Weights of a small GPT-style language model, trained from scratch on English Wikipedia.
Size: 9 layers, width 224, vocabulary 8192, 7.42M parameters.
Training: a variant of SOAP for these matrices, 134M tokens, 2042 steps.
Each number is 128 + 32 x the weight over the matrix's rms, rounded and kept within 0 to 255. Layers, rows and columns count from 0. Numbers have three digits each.

# layer 3 MLP down, 224x448, rms 0.107, rows 0-213, columns 64-127
110142128111131159128128139172175110148128120154151082076142082121102111140107115148156119132117114097151115169073102099223146115087138135096097176144172107173137159124161146143151110100130096
064170158100153138150131151095102122187149173174193123140152108135108068118126157166098096094040130037121107199092130093129083089159113155104122108151190102095100124127138113099150124147220149
132165143098127099157213168130156113151120130141168139071133169131149068114112157126133059105158143129085137107087143157075160127110139090188141130143092106168097111102089181151104196136177133
129124160117149095120109130178096176122117151152113113123101139165133109157106136112152131135110169131141140101090121159138106141138073120116058062137130140157113117201122191187100102155147148
161138117152141130125152148148112141138178139118140128114101115172081141195157115135113117129136121091138109171185132117177089149152113111136130171136132092161188114090142140094153086134162120
094134114118099116085159103182140120141144167080112217152119182138090077120059066096148079173145128102091130065175088154170176139139135149142128109126175117160173109123120145137127113113088123
123170172174130108080135146175126172113127161111158089142092163160127135117142102146134171149107108183186137100183176137144107099133117171185102120119134122104152115156119156131131116058179083
134118103142173090131161170113146110136127146131091171110100092142102107115116168200118097142114168116169131135157197103157110158143055131100153141151110142133111101129138112113098136152072129
127160165101107138120111124150094140092086131134108164175151101097169127115127108126095161103137065085116129140133052131105139066163088123136165101149125101105127114133146123111113142107112175
051162184166151099112180113107133152167159113116052140167130098095121153124083160136108163077146107106137117173114162119084150095075150156088174081116117127096165125076133112106146115107161148
157122110088078136110058180092121169069165126132156117119069162097165091116172165085075138091072098111084095179170100105131073120066156123134110151137151197159147127159181140103152110151139114
128140119121145097147074153175255127057164197167146084107148083162160111151112061125141098099146138128136172139126149144145077131182121167159092135161186141114151102117126188157109135093133119
119150126148178170153103138164083109155125103158139075094143141143150156111138139199129099144116094085138144096144135140128119139110135199088116093084119143080095148162067128008116087181107103
078097146104102119080105130148156198206153094125127085155136103126138123188122076132083082162071144120119100147082132134102105113180106109166162180149072167115142142096168179132061116105177133
158099132142110170108098107088087149186144111115121156126147093149134159130080110139153132155108101161151203132138094093193139125114166124125147131144125180194150117125108063120079121160114113
143099101127131151161157106090061115111134126140147077117198193146095134151111089152141179129142220136163172106129098088118134119117122124145122108130135150118044095107132112141081119140130147
111165150084126125068160161131100146120141133140182141128091138151134190139135181121098122100169121111155161119150128153112126156123177112150119110090143125136138140062161129148119062150108135
150164190199192157113136132163126148175171116131122111078121131141100127101121124078127157156137080112051124112137137139121204079152123173144107120074134192165130190102109087078147153142133078
129116179061140108144175105096137119159088120202135116196110108177148114111106066151104104117097120148128173128179156102096135089065164146160121156154085049142098091102165136112177146162142164
121102157111150166195098166140142180111128105144148139185184153103083089103082119147087090186178106113080167129122145213121128153100142138105149124168175150175137173135148099114105145105105126
093134133167108095083151058109133070111141061133168124164099160183101142126180136071147093104127132156151135127128116176124107114157083120125078104123131098138160136128151115154097110073146101
121138134141177081100097156128125093141043136081114065147133091168114072078159152132120203090105124108144111100155184116178079035175131173137090111153105082178134123183132109136132091126127048
153088125171090106130088127105138164127145135133122195122155149113110063148107116084208082098103147059163098133133105136046196168125122103153125161141124114116128151123125161135122171102165097
093091100163141154148112141116146118042107156155174140145129164123207121135097129084126166185226087138121096112105216181137091112112111074109094142117126158142132132129090122151159173109123119
104131109145127105146117125119029126170121165091099143157138107145146098145098147154128096131151118189199112103132157191126138110119156192083131142126095153160099123071141102137218154112114160
103107141074141119113113109121109139103106206170093086139163145135174157077072104121107153152103105150128148118086097094135152138169121122116059152100150164105148177105211076125112098118103080
162098170112141094105163081151099110183142100130064182156144097115142176130162117118072129080075146142088132176141088125162103142113138100090111154121080129145120092071075127117092116110153126
116130159162087122199102129120067069125131092130114174141126177125178105141102112108097105168111111155110158110148130106120048153076067145099092137118122183163114131123093115098124148101146136
125129122143143207121114129094141163133100129114160194111134104137140106165139128130147091160123152147110159186117112133105135074100107149144087137106120145212167098133110102131147112105104052
156181167056101132093168119142111136148165085107091191140125103170105087167074100120107083138108098111128111103119134141145125119090073095136101140121141099111121111120145101142201130124095137
140120135169153137105165155114077175114111104103049160152190089162083087115107163124148128103112092135127117108106164116117146125154110103148074136091167116171122136171125133160176173104096182
140090145170119177118110141128127111112127083145066120149096088130178100145095112096125085099104123182139124100165114172166119163097132095078126143181149123110120185138091158138132171116090069
114144119145136147096146130140094155106118133092087162157164175184119136139090102130179093197100141164092078135104191071165118156137061151055130134093111165153154142120143130090103126099137172
152061123139093160112068139138130160112186157156113102128205129138154113162136123148117102135149085063088141150018111098140129076193119072131077142117135134128071120107099108176137136169055132
154129152134108089161138103131093076061149146080141197122124121115130181049134102117076158136098142140131129090144156110191137144097157128146100158143159132112119183171092145125198130123141099
122123084194133150101199133178117142125132164108102152127130132184139151194123164084121161202167093159084087094095161166105152066174114098092150128110096125128151149141086185111136141139124169
199185147147148089108136096111109098138169174186160133130044122129059104192101156106138084165141038108089065130116077104093163105154169083094151083128160190144169101119119165167088175122146193
069095151152091122144152097103087163107100149158090144173201103135140130100155094074160140139091118095158108151155095169180137193096078116147051093104166127100099112100138080121136136128063172
185096071164113117111146164137157166100190142130091177191165140160144145067075125153125169199154115098122187148117142109087113157095161149115119115146133082135048010100161042086104126152088106
159145149122079129083139117125135145121161126129161120099063129100155119180068188107133138113100096098160181167096151087129155122066101152139142090153205158134125080130133175162157161149118100
059126107000136107118113121109090174120175128144164034180118113122120145125100148066137119125114086184104133147140061171107065147169130129156146088100092127158127119193125152093134159151092087
108192138154116104087132118133121100083099145160116095116104092214104148138191100132133133154142162124137184122097144151118148145149119099115088182127093166105145149118162103131160138110132136
139148136076173135092116156132184113129149161103163155124076130178090074137025135194097182074130129228139075113149099123137059138067070143082111176172174150137104131175081191128138139144109129
062102105136160135173075144164106170101133101138146135198110089132074156139158054110182162112146148084112125173115189085131143128096155128181066086170194168106151146135074147132116120102153094
084117111095174099167124117084124194105132086119131151158077163120093102146095070127131152138168103165189130108096157191123107100103140140125154146053156101171147228148135129093100057169142117
118184132098141178074152147094118154177111121179146127126107147145101151150113142047087075127111115136181137177105137122097152099162159106103162108159144088099100125147128096127111101185102135
128103074077080175149121190096212117170060144118081058136147047107161106130107119080138059139171077120088255124078100150112157136162156136084111182171058087168130106159166139115100135167165159
123194104131132125142185136081092181151223132126133104159170092106135209152107148136178123087131128122178045102155164134091171128144134100138139118158154102063130144092176099141156107087134152
178109074190145027055147109086099147158140170107126237188174136124111145112123184138128149154139115091099193106134088073096174097123112103113116131131121147130101111105113145111146158135146125
079100129134094122139126137206143163137094142131107077160144165135065138114088099129128134120150104111135139164106099137077185101097160114092132148066207157140171135060141144104116171104155152
156086125103139059111119089087164188143121117086091134108130149183084147132096101122163167130113133167095089128148109077120143160154142074087094114168105162155106138113182164143152161168142179
148102130109087127076141121178219205108128176090131145144139203134141195107077158138113115201121137087197157147150121099103177159153154130191138148106107088041165116120139106176092139138112092
113113092160116179149171121170098111164122168164066143175140120123161082137164089126113144156060093163030110115062091116064143149121130084074200113173089070034121049114097141096109148159149165
097092098132129138092127167140102146181162104134172065041092147135116095120134125114124083062034105073168109110155136172142152149125193133110100149133099096164169141145149157099158128166128119
121127153140148111177185115080127147112098123126110137152095124132111140135149111108174123174085163135086121112137042148160110119169050154138131098135148122064045068080159060083146102064164059
160151151118147197066099150157090107139162152155111200087089172087130195090131136123141098140132152124176133120128100101156114120088061150086153111146072094190091105109129207115121127130118128
139148130163103068127128106160161142147108188115150125201131105140109124170130189114142068140151153133149102106154174123096125110091106178139062121137176140126130105110141135158172116135095129
109088097129107163151142151096138140104132166182136109116135147161134206114153081143186096146117165161125132138115112075179118182139128131099148116107110132114115125141181134142061084133160157
142145145148114073132130129136134141095130136117088109165099178165116076133124138140143126087154082122056121122081133124158101161113087097123160161068161157151072154135151118137151129138133143
128122203172200099140126141154167134062170130194136092134081185109136148105110145137071173136086170146110140129124154113127076128076158095072102147087135147161095084088124117196114113151155132
132146122091121175109136131189158201033137150084088161150146127138158135164156139172133180173158134126084082146141108177140120163190156164096087062169113133086122088097149098162105116092110151
168104172097100184138198108199109111099175088106103088080117153094102181177078113081092086054158135108088124088121168164090054192080144171138128072127127109125179099138154113094100156107129104
123144073155146099121152131066070127111079133114163156088104150101089110138162078148124127082089116125108183097118080130151178134123184144098132119123086123080137100145111078154213122047193187
153117071099141135108129128098089092087147177082118170113159092160108140093103142137093060110070137147135170121180096133197170145132154157102152156120098107127138134144086138083114159140134106
116186101147122121095149089117128151121124139119059139078113170040071157099147112115061146105152136112167171244135156123128120122103146098171129120135135086128079076146096072128061132093106132
063077103125185116176201150141145204119120112104089064145106128155097072143142159087177147104156117118071142118083125158117092169189118100149135092149146093166124064151171050112148173101110090
160169101113159115094177124103100050086094138134073129157109119099144182082134127098103141125139149102129113097121195098060116145166089163071103139134143106045117126173126174123179149068099143
172172136158140141166109134124147102179154094068150078128144149135160106138112126149150079118166127127144154049131162144118088107195119171157133121138156096152174077067204130080216110134120143
094133155127107109136112071174144178135088132115166196131145096112108141118158135207143107150132131093093108163131099133084131083116115119123121110130112107166129086114187112130152085112184141
109085100108086142151115107129148149146081105140083098137131115182121093037105108139099161163102065155177186120158129117133090120152128116173139106152144132092074107078186103174090138066091164
141121148148107090135121067093100160194091185108151066073092107230109149159084137154131083159159058119103144099142132147167152076123117143091152176115150170079141131115127177105123101100133166
081124141100178173099127178126131079134130147121111109111132065159116107188135092130199072182165051109166144145101096126064114156085140138159099182174135149122184057102089144109163155122098117
159141154137138164159118130162157139147162151143181153136100156139156092164090051126157094108119187120064153147142155174069117116195144149128099084170136120113153150086097150138087154128093137
155180090143127084172154192187136094184161135102116137170195139090145085071095132126115084090105135134116144071082146164098116097082157142151186137143158128098101135066111145095110095096065087
080176142032153114147117128106163154100182149135136115119109134135149124108103119154071167121130124134090159132065176103150149065154112141130115118155180135079122086166133154135111102143074136
136084096120132140112146122142128167099146185114120142115143133128057139176116113174132121091165116113131138172173182138099106074106068132120125131153113196131172136120056131135118144139112164
125110114147106175106149116190132162150151088071110141083116131067135139121116114139157144118157100122104094125119101115181076090142114177159155158155130132098144108168133104195131072064098171
139126134149079070129157086165091180236119150150085143048068154134145161156116146097117175107125165119112173161141161115173134107116120152122116141129073096135087105136100152138140110151124112
061107157101128159175082191168104104108098127122131146116119169109141129164166128126178177130181092035120129121143097180057126091123183111184107132145134150129159177121167105160105164089068174
120147168165136131140109122130135108105120096063103114118093189122132131159136102120140120144135147183093130116093139118123085160084139163112125086107160130139134093091124119069085134135121140
122159172148148113165127134093237055083151089129120184100116097108087183092169163156147129144128134137134107100075122086113145125106124025105117101135089175140164071169162188073119123136131122
151101122127086067132132156151111145127114161174114150125084108160137065156087103139092126117149144150112173124098115141122125079114103164153099138158194107151102175140149111106102167138121124
096152120117061111097148086090122070131173188108151142113127110098165102146126111132090104119128132121079121136136183142111129150150150140084123173213142111166103184149091098118078097144066087
144148114147136073066110157165119162156088152151111090110118073147123112124155076126138145143160220075123118083178128136140098170148141127158107067134154152094113147143136131143105137102126061
114092082136090058079208078081111114087110158086179143129098057118188102117147129154125126138138128092112122127173108162131078189109115171106119056088131105077085150078138158094155103141072118
087105130102127110151170133098095112123122141186164174152157102140114153087157109120183064146110131116163109116140138121102135180176084090181127098151174159129199092099104192193134125129175153
124117156112043204138147122127125143124125139133123099064155131161155088159106138182144112182171065125108135099198153174115117163110147169073125178142149161173132155062126109143129127102126116
201154077136124138127141098149166096086090069125140162071182143119111151095079106114111120102132137135132103134175152132185143185111150104124123097127110144217156142165138126107115136068178080
149124122135109098131114182180205075085097079137077141146143144068127111093146132170073165101152089073159032132131170179150081087060120113153155061161111139122134082139188081101141057110150161
090104140130088075208104075120139146121132089065131066140152158143111087168168078164107152102135112179152155099087103148149176091145078065167108164135154113084069112128122128100124072132088151
114153139113152102168071102150078104128123117130089129087090152127133116098166167069057107139133112156155157098095116112198143123083164113114118142106106124179147157085112111120098087162072115
154070160145055075180100136178074107168119111088141098146124083126121142152090157152121132138074074139098118098108106121138083079183145155094061142108121097133081155082125133125182120131121060
175095126140124113096079110129149138121178135126169110171069147186161171206118107135152147156145108160151083078150082122127102133123032074074085125086107115179101119131102110116073115152122125
131119152074132129041189114132122133173155151143128088139203116181145175112114135125135123131144133126123113160150182159154152085135136106109103110132125138129146109126123118096120138129058142
122035142141115153121185135149130123118143106105203129089132098171081145166146132183121113124192154184124164081059069149149097120204119178107129204146136116139114132131157108124100148139059080
158166117075163083104107080162167147169122158158154196134109136102113134100113124140068128125143132162120069154134097085124128132140085124114111110102078184102083063135125197150134125112142139
096102126104181121158091100071169143083165155094141172103161127083151132103085123183182146156095054089147115159128154111160089087129108138129156169140167168159070138088163090081156093148088057
133111156149110174123117106128107183150127137137118138145082153125133157158112054157146104140168116082117115123107173070104129107091117125156162125092086122183146083178152131129142164138139103
071120114080153134123068119108161146144155171130143087151122124134137143176114102092115139158139161159129147083128084139162145146114142093150088118125119116153146147122113144158115175108115210
133138143107156092111147106140091162113122076150130123163158120144130146161155159112164150099171092193131127150127107128105137147122132118145134179101107133179050065096163097140217140126168148
094221147129114118077166142124100099079104141132129128127140087126098180088089134102135111120198193097133166053147119163138105074101097124116095141102117108149181096099137194100155140140113129
072183130146114157117155158196173174130120134083135085141103131120136133157128148140173080140147093071124066160135132051137122120137150116163125084101137160119156135124107145143153137112111161
159158074158150095125133146152094134123126067119123126161170131069136118101093087119095108134103118106100091100139090160089118094086087127182134134142190128108116097160043129141126185165182114
137139140148098156095151159133113115169128103148101092111097142142122148122167140163108139152124165149134101177125101218173118186204150131162124065132129115139093089135137085093126110127171141
143138139135162078154102156150150095146125084155099117111149155159168191128150130096154134082172141092154154072154155123089145173133136174175097107138126131149135107119172166174200132140056170
139128076115087147084157068072124144103086105163125108083134096104118087160101199177175147117109156106131108127150107114118124155114174121114136163128167143161098170143125113108076146145137121
150085134103107112107161147118178175126107114200126175099055147154067108110065167136158135156205106079078164160110107116128099125165144134180192110135127122116095126178111175176155164108167090
146183130120136141090102164132155174118127157145110160133134137130091130097115147105077153116096134131128142195136092112110141101122106129106086099113148168099092113131152184142110136170179147
153149185127073092073102117113138063178103108121092136124155137100071130083114142144116162154146232155171137154101093128148107122135106106139137130140114073165129134163142123114100131169143107
149122141116146130096128130107129086155135120130147164199088085110105117117119151157114097108140121145235151119162113137169119153116166124171054147136156169123139147185103158154133118110105155
110140104124094097137157119092142129099166119106088113107122103139183112138109126147213133104132133134117135135149166177157128119143095140145097079108150144150124104166157136152141154117113146
126094158144131126125130102159161104040108069106131101127149106121107136098205124090172160067196119124065189071155131180125046169187133158084143084108140135105124101100138129141155129120121166
123082124139142146109148113091088196135104120171119154112112067105128163119124138093143086119103218134131161120104110092151090159133130094143128109069151101115078101073165117113116140127177159
116123140087149169153128118148067082085173165175075091104136107118121130102111114156113158182104126161148124150093109135113128150149019109154175142140126094132120112068152130096115152063102107
073157146176112140101152107152169147157156069140112148136179054137165101159141138058127124105140127126141110138180142111153171129190153127155122134119155115123095172093157120170106178201020141
120119148129100140146154052143149120088136112113174143112115094118161149167136097117176099156170115042124194145108099145086177130140122106101100122099127142109081116147094118133181162083173156
049126112152087139101173126150163143206115139144221135162160149144179150184092118183152087127142179117120119127150194144141069125119161166161143105120116095119180099105080115158134116175155124
140167187108119153069097140152124134127147195123179146125200173073159172120133114132138100127121136154182168050102075173103126134060072109127124083144078143154128153080101112128162096166072157
129118094095100155133139084105088162142088137161133128143098066072122143163071132101096121203200136139074115122157151114084127107126119075132084154149078121150126118089081141123113172137164153
151084144156119119189117032103095174141165127093106110120110170135123106131123142117096107130089151144111062104073106107166127176126124093104137075108114134127122114154133096110061053195084132
136089116116080086086117108172124172118147133071123084064110101125120166101127141174166137104138131143114127109127125106159082193107155173120146166136159153095073126193144139121151176107125161
129101100158133140099153124117104101101159133155151088180143188129081132133123085115071141173162179070166071087121157098147124126110097134104145130156145111161119138121192129155203194125154124
116130143141099126125133135100117094181094136175134126135117162132147112172121143107156201140152155143066142131111110095147125096118118124114106112122141110143131117108151083135110140129154097
144195120098080174124131130109124138102149141151196102139172150095140146120173141114110155125119086136130095104076165141197083160087131169144123121109148159088115192128121103192116124121105141
177045148049132152158168141141176104120095119109130091084137196146148139123064170133073137071121139122115119126097056190166151143148082125137121140110151103114128161103141136115064095114085153
097102109095172136098136170153122116137152158174148143113146140130118153075125159126145133105112139154108110093106118116086078128157157111158116148091080150150132175143160124135112112126162123
161145158190124107148117105077153060168142108133180133122141149072141146139128148131112120157077128134131199146085131135129090165095124146204110134150109142146138133121162159161152165144122106
095116082158143095088210169085151149139120110108115102111082117112143142135142151183102178187103187168093108140096130093172153125112189145129170142134159138089113071129090123122125117107107193
143078099182113078097158129117135082097149137155120158191157089111143183179145064053155167132149121170161155114141145084114157182143092136160139095148145073099169121084101126099202151091103144
144112135149155106118090092146107202150113153119091124134166132212135185089184095105124107183097104101094093116174127103128179135171132176128062137067118152138137122140143125136063189150077143
126159148134062146113121131114147132144106147120097037200091139111145154097088120136140148144121122109065077151118113152139096146151162188146130111111152074093106102083099108135141141100058133
118129091066119078095116135106113165122103067153142126153128176050177119191181116146122117148168112124102127137144142107113116140086124071101141122098172105139087155139102105138094061166134139
107153126146154137130116147141131135103126147105078061126110102175150133152088114116115061139074161129153152113153124072115075115129180125125167078145147112123183149110204122112142136118086153
121115103167124096166117191119171168158105097159064154125178128106153100103134129100127168137093133112137147101202081158114097134127152101136184139127176138086092125142097144168136156097052151
159109163114126115134070117096166173166135137190181167061091088134206131175132092098090115153096134183117049146115162108132085138168124109070158144152117050152183148081128143165101098088148143
139126136106074169144112110132122135160102105091085046161125180160124097117135087126125160140121117166119137148108107134111124114113128150171060107123134109127193167072191075128139091102117128
151174121122092163090150085111112078140168133144112170091152136090099128156096161107083127133117052155171124125168123150143170172110162091100159106138100151163134186093105081138108112094115119
056152165057139148077171111091137184074122096086111161086118146105129110141168113121111116113111092119128128125172167139130082091103170087169122119077185198085134112096119122113126136166125175
137093071119149106155149122090109155122096117133102166137146087147112123146033136099140159132127139109146142108081150138141154136124170128114172156157128162141139145106154130133154118162073119
121103117145153111172110147080081136149126085075067114109139134112097090108142134143100206101101157155084164103081201112161127155122157181097111101124116060117084120144159171130042155094161121
165095096131122144146153106152122151140147159135141085095107100122103098120152166116146104152172094136158113096163122065056167116129169133140138182158136169136115137116133084104108086163075095
108151170062126090158079128131153109114140124094095152142070068119111107108139132121122129119127111136160102138114177182116127128097174140207103161083133093155135140091116139108146123077163091
143098170145132067102141125119128144126134122104135103110102130172124098093151113142124145149095165105152143098113111105097121152144115108144115103143151131095124080154164165053130135142145142
128159122162087156163153122085088140122082096124170155132193140162132153082185161095133150121134135104116131102215124142132111159144048122147115146090142135059155148084085205182155127092100040
120151194124095130097108095113115168086158132098117085163127136107141154110097127119130084136134144141126129187161176128194114159130143179149115101160124121131149104082145140141140176140114159
122132115119145202131126052142128164140196066173092143121156205098119096128115148130133070086214166118091156159112110147144113086125143119123118115135119126126188162129105206131150084105147099
161081094179142158168136093204109154148149088159112124082103107136172111137159175186099109187122126139072120095075120150097120147091163184127099153156121177062100143129145164136210100102160125
114143184150151221171178108136141208075133113128137117115131151157079125154116064121143085229146073091153162109091116138149117094150132109066172111046136162133157106165142121107180102121131117
147163125192179087142109164088163140122199132127198092055157146173174073122143091063133125195119170107142173175090101126149151102189155131132113134108146178104168118135138104083084113112202128
156144074109111129178152115135123147212126117118137137115117109179117090186099073138096092124111170175128060128144134175122075130117145132070106124116139096133161108153111131150167139144143170
097116143111202157158121172109106106092183145190164174101107129158123028073181113161103126134119114095173105056109128110120099086131101141108126138139158152108173098058114104083124080099108155
100105108134151163154075121113068119175124070152113171101076128151160090120150182133114159132131129163115127132073173168184153177163181115076121136092126108138117154106076134109186146152160085
081084116067129165072141140115146179202168071228084137154083163131094112127145143171170195111126092115119131134160170183118106072159175169138120100096123122109160093110178142125100121195148135
174101138106108075111086173155132146137115150125185144138091109118139119063127141104140089196107143097136155156072147154152093117159101055168112127102122145091096130142120138180074101144118129
179139113082129115138103104076138148081084078087122098155156129102081149140101152106222125124086116062085153108125121132107071108129128119107115152170130090097179082108112174145201164149123139
133116112138141099088064152163111163154165172105120169120152157161104096138099167195103135185098144115130095163145137149113168144134126156091135168154116116144112079160162098142151143105129109
129118159116103141053106134133135175171169123123099172166102117128116148114131169110097196050179143126121085091073134177142153122171127129093111104134131140128109139136131140118142121139096125
123156130036165138101133149125094184132109143177099148163097163184153133090109129098146116150092150097157149236116172141200159150153156153189135093111124195199105155111174138100049120121111107
129167190115139128146153098099148099159112154137133148131144165133154161134148158097158163142121114109154109122159181181126120093117119099137160083165166133144136089142087112127156140062092131
167087128120180063170140125051128106109142180124146104169122124155162132128200106173141071161089146116073169121158138168089116107103090105157099100165129088088094053079158130165111155150154161
165168163187055144177143151154091131153151141140184189137143113100125115115134108099171138053115162099133148080098111141139121125127123165061135107166102147142196129052145138080122085193094150
091081166140094114117166118161102098118116139154142105173119174088168132124140094161115160114172144111190110167116151145161115101117156140121137087129158187155152106101129124180065171128082112
118170135103094152140158110077102146131144126128103120130093115124142137093104108089102171117111086182127157099111108203122089073132106108079106117102134113124152107115122072118148169130155158
133134151085094193128136139101116147096151131145113109094128164142113146142171136094139155119141196130061163163104125116143099138161159103125132154086106113124090125112129106136136109137110128
182152140119127115169089180157116119094205111084154140066128159167083173124162138137088099163081198139106152162138204098156095160120115231124082126115087095179130135150184122116149144116122086
143010115118130119136153145150124153122171127174111150124109111089135107136114152143109098161170148090124153146179152149099153109157109120112132142119118160085063089102085158150155142211148082
153204111127136144153227089126139135148107074090087162143151115174119109114083078107160079155090141176145059158181154129181070104155148144171105100071123173098129116094115131137126098162101107
157121122069110128114112114121191130091134110124156143138134162101104113140126117146156146130111069148132164145119115087174120100106136218068083088110151084110129076092129117129153127099155128
108141129085117099131136126130135143128113060095132063136136131128099165123156140124188197113175110156162102177105101129146119089097121095126108158143166183100135151106133087153075090103124126
131149137148207117149061073122153157113163176147179096127130150152127182121104156123133145111155060106102092134148165135092115111107124119094144156145161200155149172129111097100123088096164165
139139105120143063135092113098113078082133067128121161129148162141136110131097114138186171110090174108134162119118105122137103160121108170175131105076134135114181152157190055141115131130132151
092088071106156079188126139091155135163125116184161123169086147091179036069158134121064142110118165154166180115163083074117137075110169095154082123134182130095080115130137140113073089118116100
135188255120255122170168081177073122171134178112095186206064127079102220098059178187153101113096169109182202111134119105128175076112109068219255166035150197082113118158066106057099109068133205
196138189119074085127105144170142156121117144127148154105173125161144106090078157123093165188114130121068196076117190114147134060116122110079124144126153107128179148195105130119182096148083109
121172181128090216133098117150175158144148090053125161140135202121144116143149111147127141134143129165143129141156089149123108168163171120107123137096188144129144132127152144083173081179114149
075111153133138144175144113132099172148158160141108102166046108105118113105101143094119114089096104119105169183143139188045147070140088121058156175175133122198141166163118093141090105131057141
087118147096154126096097087196134127114152137121110100128116124133198190131107124121172106109089133105098104127094103145148097164146128139154122163127126123135121087154105085111134111112186151
119149117161107132127061155172110146136092107122086135180105136073183110084157142119147071152134120146105109152141130126107110095131148050100169052071113188165148134106093103154127148127098156
158137164101084156138134151137148131125129152184150126125109127174176142130149061181104117114106116149131138088112115124139155107141089137152178167146110145143099110070157070128160167158134118
095155112118179100094159199089196214111123111176137134175081125086170140087029081160160124163071128132141144096140180118123137090086129112040164132113079142090142097194133136115237096098151190
067119115133106107181157089115099092122183139142135134123065131136098131180070082150107176169164125118152075117090095149195160125107154122097156092141098113082145127101173155135150068099138118
128115104129140165128182088108159118126090125132112076132134154070155150084123155166152095089152110129190138146119104108155110142072156202128135114076083146108151147164149125155119123172142128
158115131124097134150168160119115091127142151153095109112124120142160071128132152066142105158103105105129059099080134137197131084084157122139158181099135096120084134119110092116096135071122148
132124110147093077141129099127113110119104148091129186122154162134115106193140085186188141171158143052139091098173129120145091088084103126088172153080134132151132138128111142076168106136147091
099149131103146112186087178089110087128105151142100157099116152104125110189075142184145130122185196170181099077077090056112126214073118070080148146039093079083069117120080065147117132154098144
119059073175116100112128108185111125161163157096146192109158126149161179179146085072118085086082160152175084154125098154123155127241159141148070109108106112104162096114139170102118108125147076
137117094157108141092135138146109104050088121153125061176221176124095104096071185180209168089128072166117151078132138063168144164118164124109093155083156162112079081116146224085175139110155180
107131134119143097169119115145084088076155131091215126091157144089129126116100133087053169142158115134119071098131110089156090132145111104087205108109099170130105144153099170148150193109128100
167146148095150154150124067122063135112184135075117105099151114091196196139095104094190114122100132160129101104167185126179156127089104088128097136144159139061114081161098141143168135145103138
188134136095134165230154064191113181174152105216116138123144185133128149162105096156134158127107091111099157119143135127155180172118157145111121194080144108146082096133070099134105080132163114
075134079128122085186176151049165154124113187122135118143198115126081105122170163172135147075129189081124077115133111096120094139114187070114094153172102134092093130124187114138140138148122157
155088175121086156143115097102095090045093140171101053175088108162084101154118108178120168169118119084121144131168142116153158093160161188141128134133136099097115165099158115089085148141137133
098143068127145184125164100120157059194124082104119070096135136135149133152176113101138125196131094172169027115162098128109099107141130128129118121156098094151156066137133151185138141158149113
114088142089130123084067098159144146171130110090190132121096100099101121097090150121152143132062111176173126129188081085166105096107161163079141107079091084162133145145114117097142150144098097
198111133139097143152136115093138123069123116151146167114098159117106108114129110135142166107095125065173111133132166032120130215088129187156165054106123077112125109196159105104134157145074098
082117062070153125132084173142067098164124115147101150136093173121134142115096123115099145156088080108091110162094193188089106158098128188069120139131138121255120170134179132101150139122144094
111131129144078129160091084113156220157143124120182115147120163141058098104145117106145164151130165095169140122182121115100137178113109141065097177163087058181133126056159142175130095116154172
125083154067086140113118181126207124159126108164163097185159162136119130121135104101097150113084104159154140198123155178163152121108154093139117112179070119122138155139102126161166142150133111
152155097064112183090132157093125116097179095105088136134159100168154122100082142183104143089089082141158120138094117110115106132117144176180103167169111126130133136141143140092141105103118150
107164147158107137110117127127142126081172146143187126115076087151109193136118144110148129178105122117150151130086154143168101066128152109074096141064143112120131155161133096111183125142212127
109130185176101165076152102053111114114112134093164119160166141085151169109133064168128104088098164184166153160101125076099160126100150141147143105124101085170142169128145130176148143126088188
115160131157113140128114146115102181147182147180101142213078119125162156122162128111138145160114115103112134110103104164156092092085140111065126146154156124165150084062103178127126127135096101
114179133109115135182122160166141104179116099119168159149115152165087147169094051125208152114121141175095111134146157177137131171176136062109167119167065115064143103097198107076161161097161102
137125097140123150097180136079150131114090078093132105173108129153158144135135078159146110177157074158148145141127096112112158099108088124155090064136112139129100116103129112129099113064150088
126123164129129180138102141180175095100158116139148090145086174114090169142101165153145124193105104163150149100184157110116101159177069120108164176061127134186140121144099136154142124129123076
105142159130125170118146141140133138133161118096169107163150122117130147160154129085151097118144103118088208152125115122121124134120103133101112129142126132224146146143120111136133165127115088
148135143188146198143119143142133150145150143102122105135130084146129121102131155181084096183145146095149068130156178142091113163072114098162124097138138190152140145145135077102115096136132137
134146118131116120115162135109145182115138161169097138117200088174127094076099169099089205104055140164085158133160125078122125137095115107098093154115148139124140091151091133138112133174130110
115014200087158158140088198143122137146109106069155122109076197093152163148121108051122139148136158196092205163129131110109126146139162113120103088165133105124153149194135117125131133145162102
127142168156191166130156113114112190204177072188132107164095120119083108165162097121066144063154072179134043106234118222154153167083133121139112086110142091135159183160090096097105192146153116
139106094108126116116116199168151165161084163146128092092119113146155196149210114088143153137183094091108072074085174123119135145095139071120188123155118101094106136151135129120101083158100131
042174089142108118104109167098115079161165079166134111092111055148209137117161090136140179154198153092122126155118147107110120145160116124121092121183162095099113109135148083148111137143135106
067114135121169161118148086071137198165115163108141101145106087140177167109149134140151136103062098094106155056123129170104098091105123086120157098089158124156109036112136113084108146068157117
098176110060125154118170068137136155120192079106099092116163186120178078142099118115135125093133132135153155135096127090145195053144151133158164164145066079151150057151119100138189148148096208